{"n_layer": 13, "vocab_size": 1644, "norm_eps": 1e-05, "attn_scale": 0.125, "bias": "all", "parallel_block": false, "beta1": 0.95, "schedule": "wsd", "final_lr_fraction": 0.0, "seq_len": 1024, "steps": 4591}
Each number is 128 + 32 x the weight over its row's rms, rounded and kept within 0 to 255. Layers, rows and columns count from 0. Numbers have three digits each. The size before them is the row's rms in percent of the matrix's.

# o: layer 6 attention output (transposed), 256x224, rms 0.0601, rows 205-255, columns 0-55
# v: layer 6 attention value, 256x224, rms 0.0676, rows 206-255, columns 0-55
# up: layer 6 MLP up, 896x224, rms 0.0641, rows 0-61, columns 0-55
# down: layer 6 MLP down (transposed), 896x224, rms 0.0564, rows 0-61, columns 0-55
o205 078:158121150126137152147087095178053126122117108183150145124142162114075151127160117096120151158146196122082222132126157147180094167125123114102144135136089192133093124142
v206 078:109108126060122125115146071219165110117114090179124102108111100130111079141175130125163174115106168098147084199128146053161176123123102123091039188098141088154130148178
o206 073:183155156110143107132118090122110115109134130112071114130084084154131072121123120145177137147153123104145168102164111165114069100164097137072079109092123117140114113142
v207 082:142151112141074148138201139167126147117090132120165121120090054121178129167139141114073130100156094172168133136141060101170120090174102135135132162172100133139179121129
o207 075:128179010121128162101087073066145188117112141132131133147150181115131080090087153140163124062104103125107128124119118141124117182149125106079099107132151074079117117115
v208 078:120115106122187125193153103116140139149133102076130125074140127130177128128192117118091154130122110162104143110154144064140091108109090166110182129121132176186082129130
o208 073:119153139119137144166158086053107140133108115096066195113127118150112162169108176150146116115124099132129074124104186107084210147145144188143115129104100135112073160135
v209 071:170066164135115149109110120153143067178130125069071172092101172089152189152081201111112129197163129149141187113166084136105106122173115103116101092079153106124143169132
o209 066:170085140110145095127142104136090111096125159152144092135111044063143160112085142063080092114160131131084134089110117128142142098109115190145177148197113114119110117153
v210 087:093084118086110169147068108074139149084062129150171106133130138105134075089147097145130165099199120134077056049090127126170137174136145153134116158149145077099143114158
o210 082:092107111135107089145133088144119163114157146037106134064103078191134231154148137109154171126106111161125123072206117105209104139105161106132111144099110087149113115111
v211 086:178119110091088112142190140142131070101113168127154103159141116110086049174109137084098143103153162100194087141079165163120082120184118146105167143090161147173107130144
o211 083:088079128168164174108148082100122150225136121115140126106119118171099104142061147115106140131131119202131104080141108150115143133111145128178107121152090147081127155094
v212 079:121082165106122065119144095108138119169186137092128141173116100160154149163153148052137118137096100168125048128092127118152127146178186109130114146129120180143085127131
o212 073:139100127125160112163111130158107160135114124131107149121089133131101148112111116160152186089134129098107165140187170151117168113080084183163192220153089121077133127147
v213 082:089104130161166115090123103119109110082123095083138127175130157108136152127106157131080099121108129087118093117118142121121125179138126119175072107101088127120091104141
o213 077:136124159127164077097135160160108152167130141152083164108107119174092053137107126180161134072104140119132186181170122147096113149155148104154148090144142121185131106161
v214 075:152105109106102182130104110145104082085156069127053122179122129138093135110125116134140083104117121105166120160128112136180139163113135161159059102112065157176139124155
o214 075:149131142113107069171125118087140156127131138138106147124094171149099059153159077126141137158142205116091213153168122060105082051123113119114120132133146116160189077133
v215 088:124162207088190069097105097016073094087141181102113085136153070099119163127040117141086087117138094069149148085130121109158131123109084158133139154088089093107108129121
o215 082:175152099133098160125128151151135166158153138152127159139114107121070151149129115119115126105069133149090210049112091110126147130118170103135128138199077163162173110166
v216 076:159124138170127092092126124147215142094106131050137188146127138114132139118144104129191112114158107126088128164167075095180107181105152169135141112127166135155132127135
o216 081:124200085140147101091100087108055145100170106135111143142103135137110130135116113144093128131094160095120083161161185140079110089091141067057158176113120187122136092188
v217 087:114127114133137136093132110171146131105130166139139092153128121131118121114170084098162157103144130109151137199083107123159153114064097152103147121139064184183129128115
o217 076:097146168173147137139074188128120139132127150100160111085160169117124093151070120133082153080111134133153105062076142148126114173100129157092089111174154125110128079132
v218 081:059101115151100168124127164165085166174142120207094110138111086175147160235124126155118150146151142140072119170103191125096133134157115148102104111107113144131179123161
o218 076:044096121110100097106119156131068169189118086148153097116123103173155131131120153145140109106124172101170130064145078144135146169143112096167206082098120128075125112081
v219 083:088200104138173125086094126112158151075106153174076146146140078124111137039128063128132105126149099124127087195121101141105120091150123180090139140194155120106158146084
o219 079:114124064149085121144116110119157120151152098100123101104048164183169073127162153151143110150081136157147164123098120156099136146108144097102092134134171103128107109123
v220 073:125152147098111146118128092134160103202108078135154137111154171122163091133097097131165103134160103122126062146103132120145121133156153135169151145113153106145130094084
o220 064:141107153176147156114150173051190067147096171113104197120108127096111130153155140112123118102166126170141126129145152125162149079166127101119129099092142158145127212146
v221 077:150119080097090144070095116122133064133130137161069130178098189124091113135162173169126130117168114112104104139190153179136132113209127141108132188126111127175133115122
o221 077:109037150149078128172142118181140119115099110085161070109104096163160179128123077123119123206148152174120133134115139122157084151107130117151180120167095123092129172073
v222 083:144119140131163172174133105169167111136171079145097098142127102101152143105105110165140118029132113143140086091125105128083139057162173137130093163152066106121188133079
o222 080:161167125146100090109091112146147109120156075100092136144126139185101123114129128098131126129113109100104162118110128157125172109151142105149130139100118164212158088152
v223 072:123095090115142151096113172161120134126112143106107064113146138133117133111148111101064114160123165140118128136125085111101157133198139190104179142097128130191105050047
o223 066:110060072146083108149113097144129130157134096118136105097112127098129153118166119158180108124172111116056114105151155181118079176152141079135067149165068094103062119130
v224 079:212148053126117150124108137176130094157126171103122149090200093116140097052070142178154140104147105179097101145089084086100157131123141124089103157132102119130125101090
o224 079:144119121155111138090119117120145130157094122117074092123100121126137122122115145122053089147109101109114112124117148145123064090174162131112109134167139130124155194081
v225 074:124112082143128163124141210168113120110139098121150127120141105160144124107127150166044077109159117119107132076098092139095084126202121095124158159158129110128090098091
o225 074:156159129094150117128160083117115136133134137117079127148095102136117135075104114139114119101165134166141123135154173117170095117139109128212155138071133105117120109126
v226 076:095140159127205109169091111137116116074163138089161162124144059176061183092076140165112113112162104167136169135160141082162149143155140122130167054100093169103165157062
o226 074:114111091103148158049169162114137115161183127202105136180130146095158091149149125134145191134090169109092118094117123110150195155144149099132154122131111092125095126194
v227 079:147123123182104162126128122138143087090157069076128118166189090120102129078080144121158097120130125106135113137149106168148118147112191139173139085088083175073140200139
o227 068:090112144129155135144188143092132141147130121185130121126160168116081144160153145090165183145085125147135192145115146118107125111123182125119156151105081173154124122121
v228 079:148128118116158138143081109077171119179146110151170134146075098157127137113141078111122096108158087130095137043117128132156105115105120183124105160156107068148125106152
o228 069:126085057085135142134180115182077112121132095098060085131088144121115211120173148111155161087151158085135104132138112133186124140138130099098157188073091111114161145134
v229 079:136108117127155127130107125102128115083153125071121127080155122100132146197127128114091140167132129116138132145112110104127140098083140137131103166117139185140112140157
o229 071:164114163163101135192135191059088091182121174082165140168111094105161147105084089068139090157117117101106154081104095134177191099099064091100097145102150114174083133118
v230 083:160092157098128115108141106097144162152153210151114126147101117161114094147116188077117105130116068123152114134047173185091131137143159041230130072097133089114117122170
o230 075:165065187118159100119128172145149154167095119176113114115108089145113092115109167130084138115145183137127177147117118155173089152103112115156186144128141119133157135124
v231 076:108115106147153069152112189132140120090130158138162208108157141119119127109102104187172130139096097121072127133133118119048105117130140101183106103104167137122113131093
o231 066:114123137147184159127153146135128103140151129168140052100093143104106195121132130115117166176116130104103096153109129109173129109061148149166150107111099099155075074100
v232 082:125145111166183152087115099119103077079082169125162153128156137157139173126094205176152140110151150116105118100173125098143129157120116085112137129157071130161145135107
o232 078:144184150094142130169090136125120135100110142164093137162099152067102076061196131120146099143136153109150212161152083090167207103168195171133136134111080089163093196185
v233 082:146118101104143157128076130095183192160058160127117118130109137195124151121142096102146114149113096184069105127084180147157114166156135133173135098140129139131157142147
o233 072:155143144098105119098168088145094100190183073173056101155117159158160175095145128176175110113146109155130139106158119084161115105082124168164149101131141097128123138171
v234 078:150152050096094155161171103167120108125120124113145139137072111156126112145135051155141138179108132131107078099109121122141133118113109169164127162137123104141133096103
o234 076:105168108107099159107103111117129097126147147155149093168135132188162129119123124098133162102110097132156136152196138143129074060059122110078088099136071101119119052188
v235 081:175181127118176092124111154059189155083095106121164111112111132153117136090129176130163146147053148151107136068110142096145188136138171147141176137108058181213106152125
o235 069:095077143086194176162142110163130128095211099072062123094127129120104117092124102172118131123163176068115174104121141073115093076128159146141109160156161115108141140145
v236 074:117148052096144120170186153131120187107144124081171149109158147119166111133116096103116173133159133140072079085144165174153103119113130145081093130184101136095135130106
o236 070:122128154072180144154105137162134105197114083157181138118123078194148133117124113113099125074108095206106132129159114062131154158152123175161145122148138153134097131149
v237 082:096101115103115132119148131126071117123126108165098130161132099180125129183167135119134146101146116168136099129140121159104098144101143149143159164106116133100144094130
o237 077:055106113111064102122131126145138180143037129115115125152151117124151152121074096167124139152096167087176112123088093117165086157164120092110097108097126071153100119093
v238 089:133129124120164166116116096129121095065151200188171118102124115116132101140118157114074093154114117152108141133099106133112142072159042076137146117144134099124097078049
o238 090:145111097147097066156152215168149161167128126091117111176098086156146137096133175113105134096147082145136144096081142171080194146164140108141138130125113126067126156103
v239 076:020142110147153123175076094109096098101135170118128083103100114146075139157137118166120154075080150147120143126083131147111106161142083189124144160163136140120157134108
o239 071:145108130138153124127140162147166168092143062166189085192144149098169122138101122132164141100159084099154114126090111128118160146092096095111121131149105099126062150120
v240 082:110151162154209082126103147135154101090127162104112143065099099109132199170168097143114131086146143103091180110084118060188130157069112081153142117062134135100116115137
o240 084:148150099128136084113156147133088148102159115102141184099156168150141173157107111121078166120129137113170164137152174096098138089168113096164107118115097157172128109183
v241 079:152106079143150059119114143158150140146133137078123139129110153124130145146162100102145128098230171122185184084081123146139116138124144148136088138066149079111098104138
o241 074:125129124131191127146123081109153150100071138108155143135101115091121110116165147098141149152091107086122079097159123172200154076055087186143096163167085175107103170209
v242 077:079114135146098130132116165110171148149131139168187086152118155114109130107090094126172101095145100088103135145122128138113121162132115145146093065090106105085142122150
o242 072:052071127138174098129103143197132089161129085092180141126113067160161150173151144118125198118119136108156112100166135097136176088099142111090140102146090191089149125106
v243 073:107127115107114097156114133138174166133148123113106068140178088092114120126090159115178166111106145151168136109072133148179163107168117145112169071147160169136151126117
o243 069:157093152106151186145140154085138144131137129082117139155062153154150166121083133145106030131162126175179110100141134142132173166058121128075115100130124088143134118123
v244 070:093111140149125132147154093162112177139087122127092169187131145120118143081118111138077175126110113111116110113120104085119166154136122174132129143041159152150187140108
o244 073:147130144111086090123138130097070076136147129062153131168158105127115126131114132119157180101111156103100165110134197179132092005146102131124145097145099148158061130156
v245 084:157087097191148117117113156102168151146145056156071107160176174140124131127072119091120119122182173125123083150139155119133141148152189106165180112072076126110076104169
o245 074:125069132110086097151165136127121136142163138134085102123053121089160165104114155160179136154127124132115147114099164076118052145139106115178156123068158133080135190099
v246 074:162118118096115106177124111091151176153114136109128125116131133107123178048133152109139121130137184142144175165107154171141126129133105175135126104122105103094147056118
o246 072:170154103101128153108177176099126105153175091152105182117147095179092095141137060115091152149127091091135129116165150155137165141098125105142148158081202143128113169147
v247 082:106111092173174102125126116101181172131090169068098149131142143145124153190158090129172103082179131103128119128144079083178062141134071091150123162129163066082134060100
o247 070:142105125128134099161091125111110186141115178139142178101096104097128116177127118100168155116109130170131121161090107152132128152138185071126136065107103132064089170188
v248 084:110122219160117135147114141155106115146117212146129143125181167089138103150106134153076114192085113072119114147167149139188172135089084144134171143123083108077135133179
o248 073:118135153071127124103138132120091183098089180077115115150146120176094115189167142127132157079101180106170143175133117133116119118167180101104118103213093139160136102112
v249 096:175145138127119147176124175154135081140163142124105074107153138115156170119170088104104163151164122127081170085135089097194102089123107124168081125137068152181137129099
o249 085:205222092167182126116093125114147101138166108147118113144164175154066109098143153132109114084148120198137155161121168086088158149134138134095116143027094149141158121143
v250 084:135122109107102146136187117108099093086170181170172120136146173111196072140056110143121115103101126138163171121099166157138212132126080145103113117120107122140113108106
o250 088:150132103112138161113123190167152146163052203150105121166117110126100068091172172142112121187180134140174106156113123165109072134126176135117131108145177148101153193082
v251 074:118130125117094113121114100133119054143102097105100086141144101081121126147054207047128109150099103150157150106144138205137184107132124108151155184107118173162161113085
o251 069:169086153154149156161162101120146127158136151108135137147124144078151095073097048082096081167158123129075154144109118134090085080087133134130140119102090119097100090133
v252 080:109061124154105128085112113098154119152090121104134172088112109139117109113100146075097118150117177126144142207108106201135109109163109134137125120123088094042137129086
o252 071:112102181094103073156150090164115175105103105215097119139170138104151114163102149118131136104120067158112078092178141110117079149066102127102119080182089120122147089091
v253 075:113090088087171082101154106116135078110068141142135088149134107179121139138088166143169151117147101138133177179151098123091142090175160127097069125184078126118118103119
o253 069:061131149174150063115090126232153102162100124130138109124092148136147077197143173091119136173157175091115149075126186114124206152075182121094095100151117092109145135144
v254 082:159130140137107129169103149128157118139156104088126157145185153139142215182124174104127106112147137075112144169141188136123149153078127091126063176136168115121160119081
o254 077:117116083129102097095160145137070094103106115161153135126117149073113065134151113086133132124110171125118141089117097134081146144134115118166178116145150133169111123140
v255 082:139156131108098117132186139120169066154111132161129115086064138134162139120126174163114146113135156180076118112105063093149179162144086107128132124102141124120129171081
o255 079:158148147093093137083117113134123128182151158152119137130135132130105115076129135114150157175188106150138151141146138101064127081112168114050175108062156084116137143111
up0 107:091167137146158139169135076130136146126164134074071170130127109153104105121098133139144199139094091135140200071158108117111092168181165096095104108095144129144122080138
down0 106:099131123104146108122150098102092164160112116108135132205119130099128115170161181075113158116145118061095190134092107146159149071155126142090188126169127066092151133128
up1 106:098157147091101152138154118122179163165107164097120156116140078136114138073156143190130145117148151108132083131137131080153144144121183167134144104127138102136080084078
down1 105:132162088198142095115139115138104099099105142061210112155066125140143124135115134049092170190152151150148119127132160097118095120128101175128122146137136176144138128196
up2 096:161135109043145148223101107135133136173136099098172167125109170163100145116065155113157084093148128132120083160069060155133166176169147098143154141167138089215120172089
down2 090:075138094152117090138124111182109107103207131111084161094164114086113096140106095091121058129146132094133112143148121125105129121130114127143101130239123030172104071106
up3 101:128133109143159065175079118059140128147181163120208201108119140099127161143140135135150116158147154149126132151130124136113143166088123127146122123144106105125104104090
down3 109:125109148051141132195132113112131064119122116126099148116173098115082135148143133141101115123120116204117096116093105174085083158156164128122125097132131150144097128154
up4 098:089138117127115069115127133107122090166049112161103118116070142157124207161103097108147164159202130160102149146131126102187142073122064096167120092111089123113118120134
down4 096:079140123095112138169127101202090147120147192181199086113128166153137120163125149126082094106134117157181150073114111108152171213187144114139167148125156111116089070126
up5 108:114111145122140094163097028176099120121133150128133126129103127147142148121143121147144123131123118103141142172094140176122112068081172131176115155100141149132095156170
down5 108:091177084134181076090143172129168094197143126087169120132111195065146148078160114166131137070101100105116156098148147094141140127042135133147108072119127054132084128150
up6 108:119127123088130166107163167135119080134186120129139074118087094112130137150119109139125079163160160104113155129128090152099124085131171131164054151097080157158142132120
down6 103:128088111131124183129102132125123145071136165113176118102122169099102127122068117121082094117142161108139158137146202141142128070078137091077149153170167126138079123181
up7 106:141091118147098121125133189108146071076136109143089126112061104119140127177140102122078116096147144187089134139168093063126121147138081151127157135107149145103169119196
down7 110:155107206165171096109167181163164120182126103116061112175179116177114164122187103108108132061166098159114105130122156099080177091123097088154143163138147040189144136176
up8 093:083091161168146129136116180052078133122130077122117102113152152139150108123104121138144099101123118118110131118198134129164112126083116155125110088155095147102102128085
down8 094:083151175108100171107103128047108175194142105178179067105151159127056124143124105094147127077159085077104139077126154140190129149168107150101155117156124074151170087115
up9 103:135159127126145165189111121119166111146046116081130143122146097132112165120144124141093112096084166127099218121154123175172146156105152141146112141127108163102177136138
down9 104:079156142192121114101150177134137154168142101095102159105112121123184153111104131106155149111100122075182125126106170154140158170113105133139168107153147070164101064144
up10 099:092158157078155129154114125157146082150107159113154133154109135196133107130127095171161154120127148137152166114166139150075135085158155148102122178108115133126089125129
down10 091:129195154174144135122159174124169142105118109100195054186125150158077095110079118159210173171122127104187133116123140167107132148124156129175090153136110176090155146121
up11 107:129111089166144137100110100074117149158139148111109182178118155047101119093142110078107167099149131117121089086131111115108177113099105136137127125194131107149110100137
down11 107:172114134112184097119094102195112133132147093178068055132076179181147088114153177118143146108116136096099096119150134069145200075065112123159122142136110141147166168137
up12 072:135123065159138097117155139135130184154135105150119167140111137133098120099096164129107141076147138113138106086083108130088141092135132185122096070106112123060106059134
down12 073:102140148136087102156171102107155159160112078124101181092130133138161160125209141129102105138075162117128117081114078106036149217132097110104135164143104131102078122086
up13 102:171105106114134180104148116163110153176107162194113122085090138107135159131173090152120102099051124079127147167147143154110079157133165123120154081154126178112167105102
down13 101:122102156125111161120130132130143127134150114140149134113116114151130121102143090041162180108108152148159130133166137126152137165131152114137161155035131141114155124157
up14 100:105116153109169142154133099131125163175091108208164080168145147126117116096112127146213139149107133141192142137145151104140095053164101152088118159159202126147175139109
down14 108:127140169139106076129106124116117101109160138084209167109196080163106159138145099118138157077096160124084145105173149109085138135139143150145098148050137149137127209127
up15 096:157075130128171149134130103119176139129132108108147087161120149085149084099131168151103133178097160077154176182111116190126183084150176160140091090149111076164151145147
down15 101:155092128151120115097104124122139116067124213154115154146131053142062120113118091111135059150140108111061156129150082157149172095133134115112144183122145137132192118125
up16 114:144157119129153161105150176150148078222106093119145136092172123129175133106178121142156143133086145104087191185147108164137131099086063143103164097167175131142108153128
down16 107:173141168144131133099143089141138133091129160140186149066178090157103135115116090112136118084123106098129105057116145079130108109128089172088129134158124140162151179179
up17 104:147149128097102175196145124149168088152146058117141182148168101183137168149147133124109171071154153117018098150118084149109119137104179166129141153107066112072131173154
down17 104:130098108136125146105083089164190085162139165135091097069089122089138096168123135167205073105077226112128128124106143070145101178131126101143097082090186061107159138126
up18 098:147126175156086083173120121093166186196110195173159166124097157134122108193145153155193113157154104133149144137103179071120099156170153117150125084127106119058132100157
down18 097:115102146088192085167076096089113140165117137146131085150145132048128156139117089124110202138129112132145173145164140132152095138126198165077086148120140181141121106057
up19 097:180153119090134128115153110149150125196088181107101179134126190097077146096162182097130169086155111080094154154073132145118098128134125106101140164102083061107146100104
down19 104:087178177171080161119162161162165133164108139138134124140109129173117103116183105134174211058157145107120148107072124100122067147120143151110146082134135154154126118135
up20 096:121079094135158154162066121168126116135135135108177144109152185126080100124083155069153090173147131122108122103091100153140205136119168126125140171144095119125148088119
down20 100:203173138148120117091155134125118150116131170100189154154098168148162097086118139080137112129118163180130120153156098079094151141117160109156135180141120130130135138176
up21 096:138167121116093161138150106121120140135141111188197110180148120112100082122132108112231111103115082126152161097120102175160137085140110143096163116106116134110098157139
down21 099:146082151125135155157159125111123135140096145207171124122164049134079140150116187175120158107160101168061111085125138118126109111135154060157085152160148142156111149114
up22 095:119101089118098112115096169165163132117148177193129203144185155155098119100083089104119148096155140140097129122121110110144178178071120048100208132127151079158141159090
down22 094:151134115148142139157156110169094135099084130109140169103143090103197126225047129164190061165110162140055121119079112087126110082167083176124077149109159120123103078170
up23 103:182188133068143142113096137195179077109163143059119144109118130158174111132095181120112219120124189129122177144129107161160146123128126132058131138196124163095122163157
down23 100:137129160105132133152120205092095150095096065143181080156108113111132164121125071097160108079118106117127126049076113096167164137096068119195171172122170160139124120127
up24 100:130086125104100112176148082065173135147136148116098067175111136144123131160119160116185096144081094103176113150104094076136135098154124122120103077108128097123169128170
down24 096:124165134138147171160126092130150124142155116166071120138098099108156166120123116069151142137129116173161068102122148173117158117097108155075103104166191105122120103144
up25 093:109212149168148161107156123147124133132149152092145175121123144062097114146118075114156144108147156095124148130161133129094099120118170104092129088102161187158159105114
down25 094:077112089101127196164123073173126136141182133165163135128077155082137128139104125195103142137127109073134105095105132189082151152186153140150112084135078118072107125143
up26 086:164128105122111045166163123145177098133122159091099151126124120181111088176132153055149061147157147086079170103127095128127149144124178103141111109184106037112131112124
down26 087:099048126115133090140110104098138109146148105150157104155107060167088098135072117093079192178129153153092118120137115174188065123139155164128090139106134138122136120118
up27 094:129104089128131140119116092129111133152173197100077156079125152079112186135073076133139151093182140150166180149153153153163089150088140112100176132062129111200122141097
down27 102:088066149084164094183133063092116156132104146101199133128151142147075139100155160115134074136172194120098118127146122073139060182170153154149106143153143160099108174157
up28 103:132184100134129167107129121186107156096143119126112128120121136099124086101091110145123164114122103142154121134173163113104097090091132112122088171091172138130078136159
down28 098:183155147104101128118055135136163067195153136127095201110149118111129144126121139157163118090172146116105173101139125119085191117096105110072150103117134112109134132106
up29 109:135129090141142130170121083156137128131085160112125160156209126160139091159135081095158120184090090180063095123193122119176166117114099118105108128155148080130183157156
down29 106:078119167170101172095162154147108112102184168096156187095135148147143175132147137146094115125138165065177186168127164125104115103128143133128136130099086150129166089148
up30 095:128128122073140150129077190140119113163102168101133136117083104174148136142081185115137191153056105105124118149151113174087132131110126176109114170169109147062164105154
down30 104:163158139111220141106176147165111128156116156156089157121116122137121172127157107111133129189149125082080114161125148130195087047108089127151151149139104147125077115173
up31 105:159095151142175143142089103111089103190161188117112149098163169120149134134142187163123178110132145144110179075130152075095124153083065097100092088064115159113137060133
down31 104:098141065160166156181143076075119079112136144134082152160157130073126144250176073067125121108077166094113107128173169153073111119158087116093086123080192104114116087072
up32 099:094109141141124060108149148134115143089136155184133146144104145144134122127139100144120143110076113040101218108143111080165095049131090124184163132080148131150128150137
down32 095:114147060184154197109164148106103115102121192151188178156141085112167086153170102131146146128130120090058126086116168161135102132160102167128111115127138136173119147181
up33 099:098089195143126088157111150091125151133145098131108170067115066161147110131157092178144129118115090173171125200099112115146101137141137123113099094099137097066134164136
down33 106:149102114182092153120143122072139102118153110140124127106106091134189128115173120141075135139139093136134106154128057114100123151133106164124126120116148150170068140125
up34 108:172073085159061119154131091120119147090114144078044175142047109091119147139132106089168147130122127114095136180136092144064094120072157096140112091087155090111156181094
down34 106:121097120148099101107098148107088115068120123152175113139118153142169081114139210120134110090161150097103200135121153110136133146135156132161133151141103121108130141138
up35 110:176064134170113142176078107171115112171113115150111155096128132155108130104100103132112119090199104127168170210098142125119131118099128176098142113104166144113102161133
down35 107:132155104124090160092169085185072115092094096112112140138105168165155143128118103107119173132177147130121118116184141108159112133131031085150059092128071122171091126155
up36 092:127052128112170152113105122165155124135094149105131089140169166116170097145078101127108105139095146112165219109127139122138164159112141159098070099095105118130130099149
down36 087:083128163100140168146044141179119108137097154131129181132144103154103162086150121107104142092139151123186121146077147169157133128106139173165078141125134136086072153152
up37 087:145172083148111156073163156068074129108139152090097127126109128106134105104097124148142155164148112164138142153097166203126143151130116059133134185153098128104131092120
down37 087:130142184100144040128102123148152130097127161146136125142130096190113146131135170159166078152179139092106177173147087168122115099119136088143147145096078120109163178089
up38 091:118087135073161128175095140111123136113105132121112129093113088121146144132146125127167182141081161085146087093103109124096154144115092152101088124125151125111110187107
down38 094:140130071084128132132120171085151071110118147168121136164139106142065120225202100150134089071220121111162125155124070090129144110090117150140154103187123127153104121123
up39 109:155155159083112149006082141127165080140206127134060166173088124136125090107116126120142118127115094115083123128102154074208182115109111135100120148137069100129111171131
down39 113:150130160114110106167178143091129101094173132104162114166114073134140135116165057200114128127099169132087097143112115126093114133126154118117109116104118117121079123150
up40 085:133143116141120127099153085121167133075149117127165110089075167137093163133139143129100114119173093097147117104134138109120145106100091149138121122100119100134126120110
down40 085:091133109103094216088128091135121169129168109123108119102112143159130109121134085096127148105144180151094112171134135158116145155102100188156100129080151105112190138094
up41 091:111102055066167115149155175067068159133121101081086183159100141149094198126138104146104106155151138122104105101110132148123137133112137166106095143116111124086128058162
down41 091:133134147124137052135107165122105167092071084175166081097118114124183112138103125154131102150143121185126126158170082098138097145124124108139159100163161092107078141099
up42 089:117136134163113126151134161147099066144173171193080150120104096096073131078117128097122108166127134036127170167113154108117144162103171125134151138138120083162130120141
down42 092:146120114152115127124106136147189143130120129164077061142081156125088119119124131148113125179110140113127160167086115116130172115117157191111154175145105077104124177135
up43 099:163146180151088126114075105162133167126098130099131109148105120084129166125164095158108114158150132109159187138149126143168136149155131148151105108112119173087120082130
down43 108:182100113125143117126135106121153155120101177147128175116153088172103083108125153080158108134125194154142142181123080127128137197144149142208103117111141087155081157123
up44 098:101142125136138120069111176179122133148185164158155086088144133059131160137087077180178105115126132112063123098107095143147127098109128125196111121138101093152116142125
down44 102:082165132136115097152165129092102112134055062115155126138073099162160130072153122084130148072093148134077103147093135190110169108138156113120148150119111085142140163156
up45 103:115133133172109095061075118110098124089110127109106147125118124114146124113148108097190148111144083111133111126127147118167132085126147206149119178107133148147097121089
down45 099:103148117174177114128128113089075189175178127091154123174106141109098130142077088170118128165082130131161132147149165109183097188142177093110094141106137081109176111167
up46 094:156119152093177067097083117116126094149185114057114130130147133181123107124084125121100166136118071147115078127140128151134133158108159112135126080126097110144155165125
down46 099:147141141166124078136132088145133119133143089115225120116135095149141119194160133163086114130140058063147177097094167087120106114149125119136190147125164053098075179148
up47 108:160156191208110190096180094136159122136141098167082197181133159106100092140099099141111113103091134142105079111075129125201086152175118167122122107152117119109130202126
down47 110:089097172138153034110095146139105127139106109199077182151142112131133152166142105131154096161137115129136081118153122165083138152167213157167129127088131116157127148093
up48 102:155168129177108145148143163069088182161106158171090110095072104137126084109173145171148149139133101127127167134164181109082140127118102104103145088185088104080110140119
down48 103:136085157178113056115151124116089171167157080086055126126143136135139165170139193189105111160110112092130088129123156139117153167151110143088178183179078135128113135176
up49 097:126128127167126111109141075143148144160119182134122121158161161151132068112179180119119116140122098092165120062118121149120131140153139116167164192135130104138124113144
down49 104:133067159131080108112118115127121098117147091144158050093099077119080056116127212122186110062122101104120152178100174170070079133087149102159080160121168119125131124140
up50 107:114129076154140141185107126140163162134199121144112113115163085137112143145130130113178182115061194156118098191090140091106047103109148113129180146169116119146123111119
down50 103:158150171100108108146105179174120100138138089174122186095192116127118091105110153116145149166085132146130122161154137180139078110170130161196118131128142120130092077109
up51 106:133141079112163137097083156089167116116205114183126126132121115103147084085175190097146148076076133154125176150142081138155138107135079101130097147102114151153181198149
down51 102:128134169143098143159127136110119149101064073130165073082095119119139090099109145133156197145126113137124163170155148031118098141146134164080113120149107123120126119096
up52 104:105078114115113129070171113155111107070144162109132132116120116144138198107109113135226112094189112172115119133087049081179148094115189165099096148155099141126124204118
down52 107:119174120148115131128057154092155118123174127107104143093100113101169140136160132123064163126144117118109111216104096168134136180134108111127178194185059175134105131241
up53 102:135185173081095095162159200156160151146160154095115162134189137150096144098159174127138104186143144117099195113179126134161105142123083159154144130131091138116109121100
down53 105:140145116117143141129139061109134111112188186091172151142125175176101092094069145100124159169092124128182147119122123140165110164167117178092092094145138093162140103178
up54 086:092136165157098210118127173076081116182138108119171124099161115078147145093131120136197124135142167178060142143145109172065140111109145052126096111236141150097141073128
down54 082:141141125108096060116117158126137094111138187102148106121137096082126128139105124130077134099101089079128118132133125096115144120160110161120107118086112081113114066128
up55 096:154178136141083102122115113116066139085128133140124096140100108138146096071110121092064155163121121088142120130131091116137123108173059133127080133160109131121143175112
down55 102:183170073124094196142122107130176073111066150122103157141094168210124098164115162097136131098154115132206148117138115128116098150135132155181127151099131114135091157101
up56 107:136160157096091097131102094147139150096176210152102168167158111106125085099175106115099205145079168107111127094069092122113121127116156163142138068106117118127197126136
down56 102:182147166118113118124139127125121145103148185151142170199113164121134074138194115104120125145146120080112167077146163115140134147128133155149102143129181079076120089108
up57 092:083116193103181163186126136088196161117168119131110169071128106141097113160086135090148124149147106129146137167129198099148096069171105103106102163123118118120184156104
down57 098:104133140128193107102094191082084112114161081145136077155062109129147059105083249138192099137171132120176084150128135097113079106109070136108124097114127175098172171071
up58 092:132147096119152139129113180136134098225138112140150120130153109112091063125146117079153149094146146089126135140135085116075105124128139121156157100136158148095133077113
down58 096:130144082121083150138168145156135145112147155117127100165133150119146159114183090099119115105138139140137084134118194095163121122137120136160099122082095118118114127102
up59 096:102174153073098132123167156074162141116118152199129127116124135089125154128110170111183142108151139097104096092159082105127087135122080155146170119157116087083139098078
down59 095:135153138127151105195141122095124205162142112114119119134173105096170087135102056123114129120158101076139158125121130140138140094157101114104045089129142113131082165161
up60 101:114147128121109145136175145113121140151110137098083148112074128133086123114101148187086182061109157090130116185118141146164138148132152157079119092132134166130184078092
down60 098:091086114111142155142141132149132082129070189125098153087122193112142130137155108117171153098094064125179156118151111149170209200151136112108097138108139099076085127099
up61 097:118131137136160139100186158113111149108118169121082153126096128134123165124143115118145114154096101210105160144165102104157107110149194172187123102109161080161122086196
down61 100:138182143155090136174140112068150120108104117122129120041148114162062129139125100120095172069126043157142101146126150101059096123102112162137194178134194204122129128093